config.yaml
d_mlp: 2688
norm: "rmsnorm"
rope_base: 10000.0
tie_embeddings: false
init: "normal"
Each number is 128 + 24 x the weight over the matrix's rms, rounded and kept within 0 to 255. Layers, rows and columns count from 0. Numbers have three digits each.

# down: layer 4 MLP down (transposed), 2688x768, rms 0.0257, rows 1880-1919, columns 288-335
# gate: layer 4 MLP gate, 2688x768, rms 0.0974, rows 1881-1920, columns 288-335
# up: layer 4 MLP up, 2688x768, rms 0.1, rows 1881-1920, columns 288-335
down1880:106131140121138137095130103125166130155091104137080094093144151147134164115153113125096151119089138109138108100125170087151122053117136142141059
gate1881:147096069130135113133148145137136169113145092100109113148111089092114139169130117065105084123132160139121130144155124165116135157176130124129121
up1881:110110150139116104169103132133091182142119145114169134084144106128109135140105158135132115114155174146133120156098079133117111106161087163143076
down1881:123147111178159110083099155105143111122112184107126121226111101168130138121139117159087112096167140163132146147186134151131129065169158158153111
gate1882:126134140135117157192170115151126124146148126107122122143124130111133107100114125133121083132089116130133133094120104137134129123106132139120113
up1882:104128136115119108145186111121112126149120128152154156164129113103124138152143102143118108123094098164140135142126098134139125126085107136126188
down1882:125160128097139142169144105130110099115178109142147122171161141106162114143144131129119091124129114130134121140089117171144134108129117152135112
gate1883:134131101138138122145142149132077102134148133104104094145131127121177150105141187159117149123100116158095142134146120145098148158144096158131133
up1883:171102116147108136144107134076110105098112150100117155112098143163132132145189125107108139106141150097142208147163131148106088135117147132144158
down1883:123093092153099143156124139120136122107118116083128158150136128124160096123095172166148139151128131131109112128133108134089141112125099114074119
gate1884:107105125113130110137121102123150151158092115117075146132191151149142128131133131119129124135126112150144165141154119117125156154139087131127097
up1884:126158159113103146135095156164086115112159115146196136107113150077122125106104149145086129087139147124127160144097076145123115172105139136126150
down1884:114107087151136105130123137128125140175086122136080144126145159133139112156093136116125141153122113164113139124135143159128095117130127123099130
gate1885:147160159128157145123147120140095142169118075140129167117166082128155132137145168087109123144116107092115161123128091107106131073098139118152129
up1885:123094109129186193108101123104136114115123200086204136152176121108174139092108110129136101153168103168093164049169102121102160160169125142101098
down1885:085115111102118127188111101103104084118119145101140159133149094120166142141131139147140106122138144117136110118124170104098149154135160130151118
gate1886:135122122135138108142112110126103121120095093140123119138126093151137136121111127115148158090095120120173111124133126147115114125135129097096155
up1886:138132146117087125132112109129110144136134121113162125094101104096123137127133097094129129129133118126113117138126118158135115156122156147082132
down1886:093116101127167114104093132093166129176116128154129112156147120106122090139162165097152089099137133129164127144150094137144109112132182101129144
gate1887:169107121102146100132113143121107160120149113098136087111137152138135163128103135136132128130101071144120087129087118109123123123158156135148162
up1887:115133139155098167133131145154101101126135137173110156111113112121124101164134139133106136146129138109103146121140140094115118150099136129108137
down1887:129103131147149148157141130162121093152044175185154121146106125124109094091141120101113088106127121107168135103110098171149094125130129177160133
gate1888:149127173135131100136157138150088142111096132156131181113174079128135083141126107160103143103133137122118125094103076146123096129081120139111131
up1888:114139124144119115170108111122165110143132090100111099146123120102127125142165123092130147137176167132108112092134125112122088117174114138122099
down1888:119128111090104123140082147118126113113101111139119172131095138091098137101101132106141129165133100134082164124185113142125142142127132123143117
gate1889:097156142115077114141121139126119110096140093123090180090119124099106115130064137147180109147117103098144116119120131170162110131126083129099114
up1889:153123128119142145123093170143088097170132165126136137120133141143148133142153139113116201126149095092119152123125144099179123151169080141104105
down1889:163084123154125113097100091077159152129114123139138114106129139144137122134102150130091139023154101146100083099165181116159166153125145131165145
gate1890:107159145130129105172108117119089132130108103151098128083141160111170095136151159136123126120160093115114145099120078102147115104133131116130132
up1890:094133134084125163132135135120153138158145134153170105131152136158144205157127128162120096132124065146106134130145128110119107132113158119169152
down1890:139149114109119123108162179122077127108136097133173131081121174135138119125096117168130138113111162131078184126142150124112133130156166138095103
gate1891:134075183120128122157110123127140165126140146105133126154116122132155138109081138154145150147070146183119108109162142110118105153108119149091152
up1891:131135104085133127114137100133160098156129140157133131159126122178098099141126107109141126168123129075132115186119127168130124107156110140119153
down1891:146125102126145136175164148076123142146146153106173128141107124154137163131193117150143134094124089130125116147069105145190103136164067157155141
gate1892:137123094123150140122122164143122081098078119144121140106114130073135094145144139146136148119147114110171161117095117153140108145137155101146126
up1892:160066041125144121107148172172115143113061127177107115101125070131153130132156166140145145112123169148142092122121155120165111105072108126121131
down1892:108126115114123124132168131153100090100135091057124144121126130124134153126103137128081135100127119161086126164148109131161088121139118146139125
gate1893:141146111104095107139089110202071130098103132103106065124134137105118123087160118116193119098113203129110115092149156146119173144118124127138092
up1893:137139087123135122125074090109115114121115157126144135106119100123143177109098150136146154152123130141117116126128124137146146146109118126075157
down1893:110136086113139145160139089104118132150077137121121134150134154155168127141170092098146152143131076131089064106149168117099120137102108085100124
gate1894:104094111139135103128113145141101118131105133114151118164124121119159120146128128130128117107119146132112113068152094135081096071115128132123108
up1894:133125074120113082131122112082097103132122123119123146131075119104127091112115128133124118106127153108143136095102110095096064133143110131088075
down1894:111114122133130127108093127159095137120102125150151123122131121090138154123155131075128131077151122168144112090139180145141148141104093106102133
gate1895:143116098135106163097142107141167115140132127149109127119191100158118083108132104120124110143133146096128119120070146131099145105110121130120141
up1895:137135122136101117134152128108150112138136122120102126096107130143118121156151098137142092136122081109109105079102134161138151107124119112150133
down1895:134117144090151113128104127132133149103155131129123097142113146116169110119107138109147137100134113161110126126102113118138143108124120108088131
gate1896:135119140116112148178183121082169148123114086159134101118108150159130092126103151136136141128102100142119135109129105101154149124148131135114119
up1896:128131163123081156061145120160116110118145156148175105120146133129108129130145145111092137126129128132069145127132137117126108113180109126141116
down1896:089107123137109141164134063109136118137107125111111122157189080086105133146098187138111097123105132141152133076099154128196117148083084111171080
gate1897:126119140133105153134130128164140135165124125103132104104134103129132104128113088203153109184181094135134101124105133135135146132152131150148122
up1897:113078118130082121169092125124119119148156094096113098113119133146135055155113105115125151106139088089141094145138084089159148119169128139192150
down1897:113099118177108132115124152131080147127109133122128117155134144158177123108106109142159113118127135081164102151126123119137098155123159103129119
gate1898:124128172113173128120104119130103138104102124118086157111122113161159101109134092147134133122108131136193137090159128139126131168134148141099134
up1898:105111153140142128136138120097167157084138119133092166076150104151139117146119164136178128118113122123131105150125140129133139147096073136161127
down1898:139119142156148102094169107127133113142167090089122077134089108142156131135107116114107140074163096072162113130163177080136176137192110157183167
gate1899:103106161127176154153141153104145140052106122147132155096110131124126107144115143148121134131162146140106091141106182167124107114096114121170163
up1899:127091124095119147135124110114131125135137116128133117091128106134105115146137102099118140138117145171172171159139131129163215184127170132090113
down1899:154139122181181149114119142131096100100087139132156157093142130163137141108138153113146159092132134148147165131075127120154149141172124132096116
gate1900:139115094106184121105142174173097110111148137101126159160166140144161142106115120154135140144116126119110139136105124154106120134129113122159129
up1900:150128104171102164105134127096091140099127119162139133153147131126100117111129125147096119107122092153119143112144162120107105115129114136088157
down1900:133138112121132133086122104125133107129131159088114139153152128120117117136137159100133124137135130127139154133102103150125142113134159134115098
gate1901:137111145152132105104114140136142084159150144127125108099121116130133124118140147139130141143172101100139133125128115100136144155117127142125134
up1901:110106153116159110140165122155144131112128123134152126118147148143163174123068127139124109101152106108154130132138109136149127177112136127051118
down1901:139169082102139135114111134156161086114116191129148128118123121136115098134148128135158134105111121094146125120116110132135125093130137140128139
gate1902:123161119133164144150130142116133136159085094172114149130126160183150117154145087149138095103132124179136091088113114168100132111121127160131134
up1902:171119090101109148184138132107164101120119171106146144122140104129092138144150099129149104185138098107134121131125110124138168091110114126121133
down1902:146145113165091134161113115093125094132113095091110111132110110159098114095108093131101125112136148154122135115132143096127090084123112085166117
gate1903:113157117139121109145141135071102114102076132081118123126080145105103092081167108149126187157144113147099126089111129132126092131123140112122130
up1903:138122099138128172133159129091167160106153089116119126153139150128098112102127119150133125134152158141112127090120124137168149169049116162139125
down1903:129062133118143077094119112123124114140135148076108103134097109114102148129139147112145093152079145101136125118105116129113100065142165147036126
gate1904:115158118129123118141117122161125138104135125099158132148181176116115131125168111117116165122157106112118140124122114183127065140087131142126127
up1904:127130156129161130144118095153074152106095133132131140109129141173162151127155150105141141145119136177151130082151149118157115122145119175114099
down1904:112138144135106119101110091104141129162117130147062074124137147178161133124159125099121128165086133174146116112102131149106087163127090142117114
gate1905:107143113140117120166150128123140117116098120156163134123117135131165114109087116150072189147112144099150111166120171126113102105142105160135127
up1905:121132162150120111103123132098128161132120144107160132097120103111159113164134095138135123115129086155108105145104161133130142083123134138117120
down1905:121146133132113121168134158133106121124116114163136162148113138126101128129131149116075128107139117132135126109122100152147107125097088140137106
gate1906:115153137133117108114133148145127148151173127106167113162151177146099133144161124132163137161119140164141136148166118118127153202122111157121137
up1906:165123168146091109115135117139110088129075124123153126135131099144172118104141095135146124150142103166111141112110157137141129103117138145130137
down1906:142148155133109136121092127080131126097125157118117102115129102078089142173122139143136129166153095142134126132134136145103151095148151092139132
gate1907:137143179147102124169183145143093124116158126107143112136141158165109121110143100134135151104112104147089131155147167135086112148146128070097161
up1907:155122148146123131107133149091149148115148126125136160133167129158123136160171130130113085058136128155120133144175122128125146149119141113153118
down1907:144124137136111114174129096120121146125114222108093136134140131113157146128098138150116103101090079114187153132103110099084124203106141126100099
gate1908:155083150130112139098129134155135137140108139169125139079136141133137121121118107121171120119110120081169087144104144134119098168118136114139141
up1908:086113157122112165162089134145109120104112123096135134139150110122143153100151128149129140124152103141139122157103114166157123151148129078126101
down1908:128177120119151153125101126133112098148114141072144089107168118136186131150098108132117123108126099135132181126119147162162126118188134129114098
gate1909:166127159101180116056129185105110088131098095122105160141157103154077116120122127126149168120144119107113164094124133111109079115138080113138112
up1909:121148147088171115104115159102117157171105140122104088159112178100140139135115133142154117097152147130088168124084159145156112155120136141137102
down1909:119092126146127089128113172104142111138118097159134115130104137148142131130168172109148097113162134122118095153176080150126164096119149130118155
gate1910:152157104104158073093145112136114146148137151136123128153136114150151135114122157118120137134133112121128120113178122145097114113121118113135091
up1910:161133115134142150138129114135092126125108166122127135091118102137085105148124143109076132143132091113114105144124153118147098127110133141084164
down1910:141177139181148097076093130119141142090132138122195083133108110183154115123134150127109097154125190122089105085150142165137119106141139163136176
gate1911:159136128122117157112092118136153116143139090147135138140112102132113119148140118118135110136102106153136133103113148149131172159085124110091140
up1911:149144111156089122132122146127117075120117124209133126145122104154108108087145151142163099158138113148122133135093134093112150107129141120138121
down1911:106139136165147127122110157165073120111111127113146081105123141131131123136099141158120154123111124175114134143137186117120125098167132148167120
gate1912:104152158141140112089145145162119101097114175141114113118103138180071126141131094159123143128117114147131141168103120131117088124122120120097133
up1912:127109137123119114106127137091136120143138151096160110145138161134138131153132120159120182127139127087132172148112142158139154119115084128125212
down1912:088094112110121119154155124140172125085130114109164137114128101132142123132130175097149122097137156116106126112133158163129169172133122136137100
gate1913:134131153167117135132139094145105145097110090125102086175119094162164135118117158176113137177157111130119117101118139104125104120156124114124129
up1913:154118098100175087131126112127154129136114115140147072130143166162125105095115118086127139100171107129140110108108113122177110116135116144160105
down1913:116115114162130114071095089122139126104130145141116135115144127116117164105136160107146164115135120115122158059085124111138153119164085104183143
gate1914:090143117099128168167173100160110101095187113133091156113109117131115143160155093140077116113079081135148140108128079114129090106137149116099168
up1914:087173113122178122111138156065127131139109107166120121120136095121124140168115097195160101164076110164103117145125151118176091105090134098130122
down1914:132103112110182153078119137090079153130103130136111144144150125098126135108110102117154150104144092131101129150161129110110139104177125153152129
gate1915:100117086090109077108117139105167122133150116146116114145150100123136137119120142089140125148135152140140144112098122143125130118101115121148148
up1915:155073138106147151146119120146155151183098103157174101131143133125157106126123110144121135137176133127097099106118160121116121119144172149097146
down1915:100145122082141156132106087073118139157118125141105082122131110100168118106139146138110163130155112158111145147119133088112118125118149101110112
gate1916:152080117142137119142136134112143150136166150134181171148119164134109179139124111082111126154108134126136145158106115089085115104127126102107136
up1916:118148135111155124134131153068106151158105091124104166102113102150150159134121121141125163150149113109143122146151120178111128110113110087155126
down1916:101089097119137166101130129102153124105077102123175115084107128105104115124125118175132084126132147128117150122087109130155144116091115154149106
gate1917:140102152128162100122113125123152161142130126127168130110094114120132152143109097106118110119128161123175118080146134140118125187107160142112102
up1917:120095101122137145118164172139099125114121166147069115147144154108144141132091135151101117144116175111150089132123118087110120158110148087132147
down1917:134113122114134103142145092098124120112150141129126123150110134113118153117115110113086117134069099135166096125106145133108122132101153100113107
gate1918:098117130113122143124133152121094136123075111142125140164133146114092136113133110163145146081180130135140103116111075142092133154072126109119151
up1918:126184097142103130116134177124131145141102130123124122097088137081117098110143127130114085138124116105182084174126131132156125149125129104092120
down1918:149146119116123088143128138125136128078106139118110137148167123112117120109135146136137121128110107155134119155114116110105123107157102158127130
gate1919:125127099092126124104129124111106142149087144084083149132128135137176127112140117110153136113115083143143096158138091141129118153150103119118145
up1919:165132150148137115108148173146120194195125086126112164097134134141121132116138115142140113089166099119080125146083125099135141120131166111140159
down1919:153101070105106143140127146114123142080074117123118109121092144148117147131091105201118135109183096143113106154124146128136128123088087138129105
gate1920:139138120144117140187083132078151159135078122149160148143163116087171133119155119088141094133115083135117150158135117084114128152142135139118128
up1920:111125130125150140121114175126134123122155137108107150141120149124098119142175127141127086150129133127154141109136099138142087117159137141104137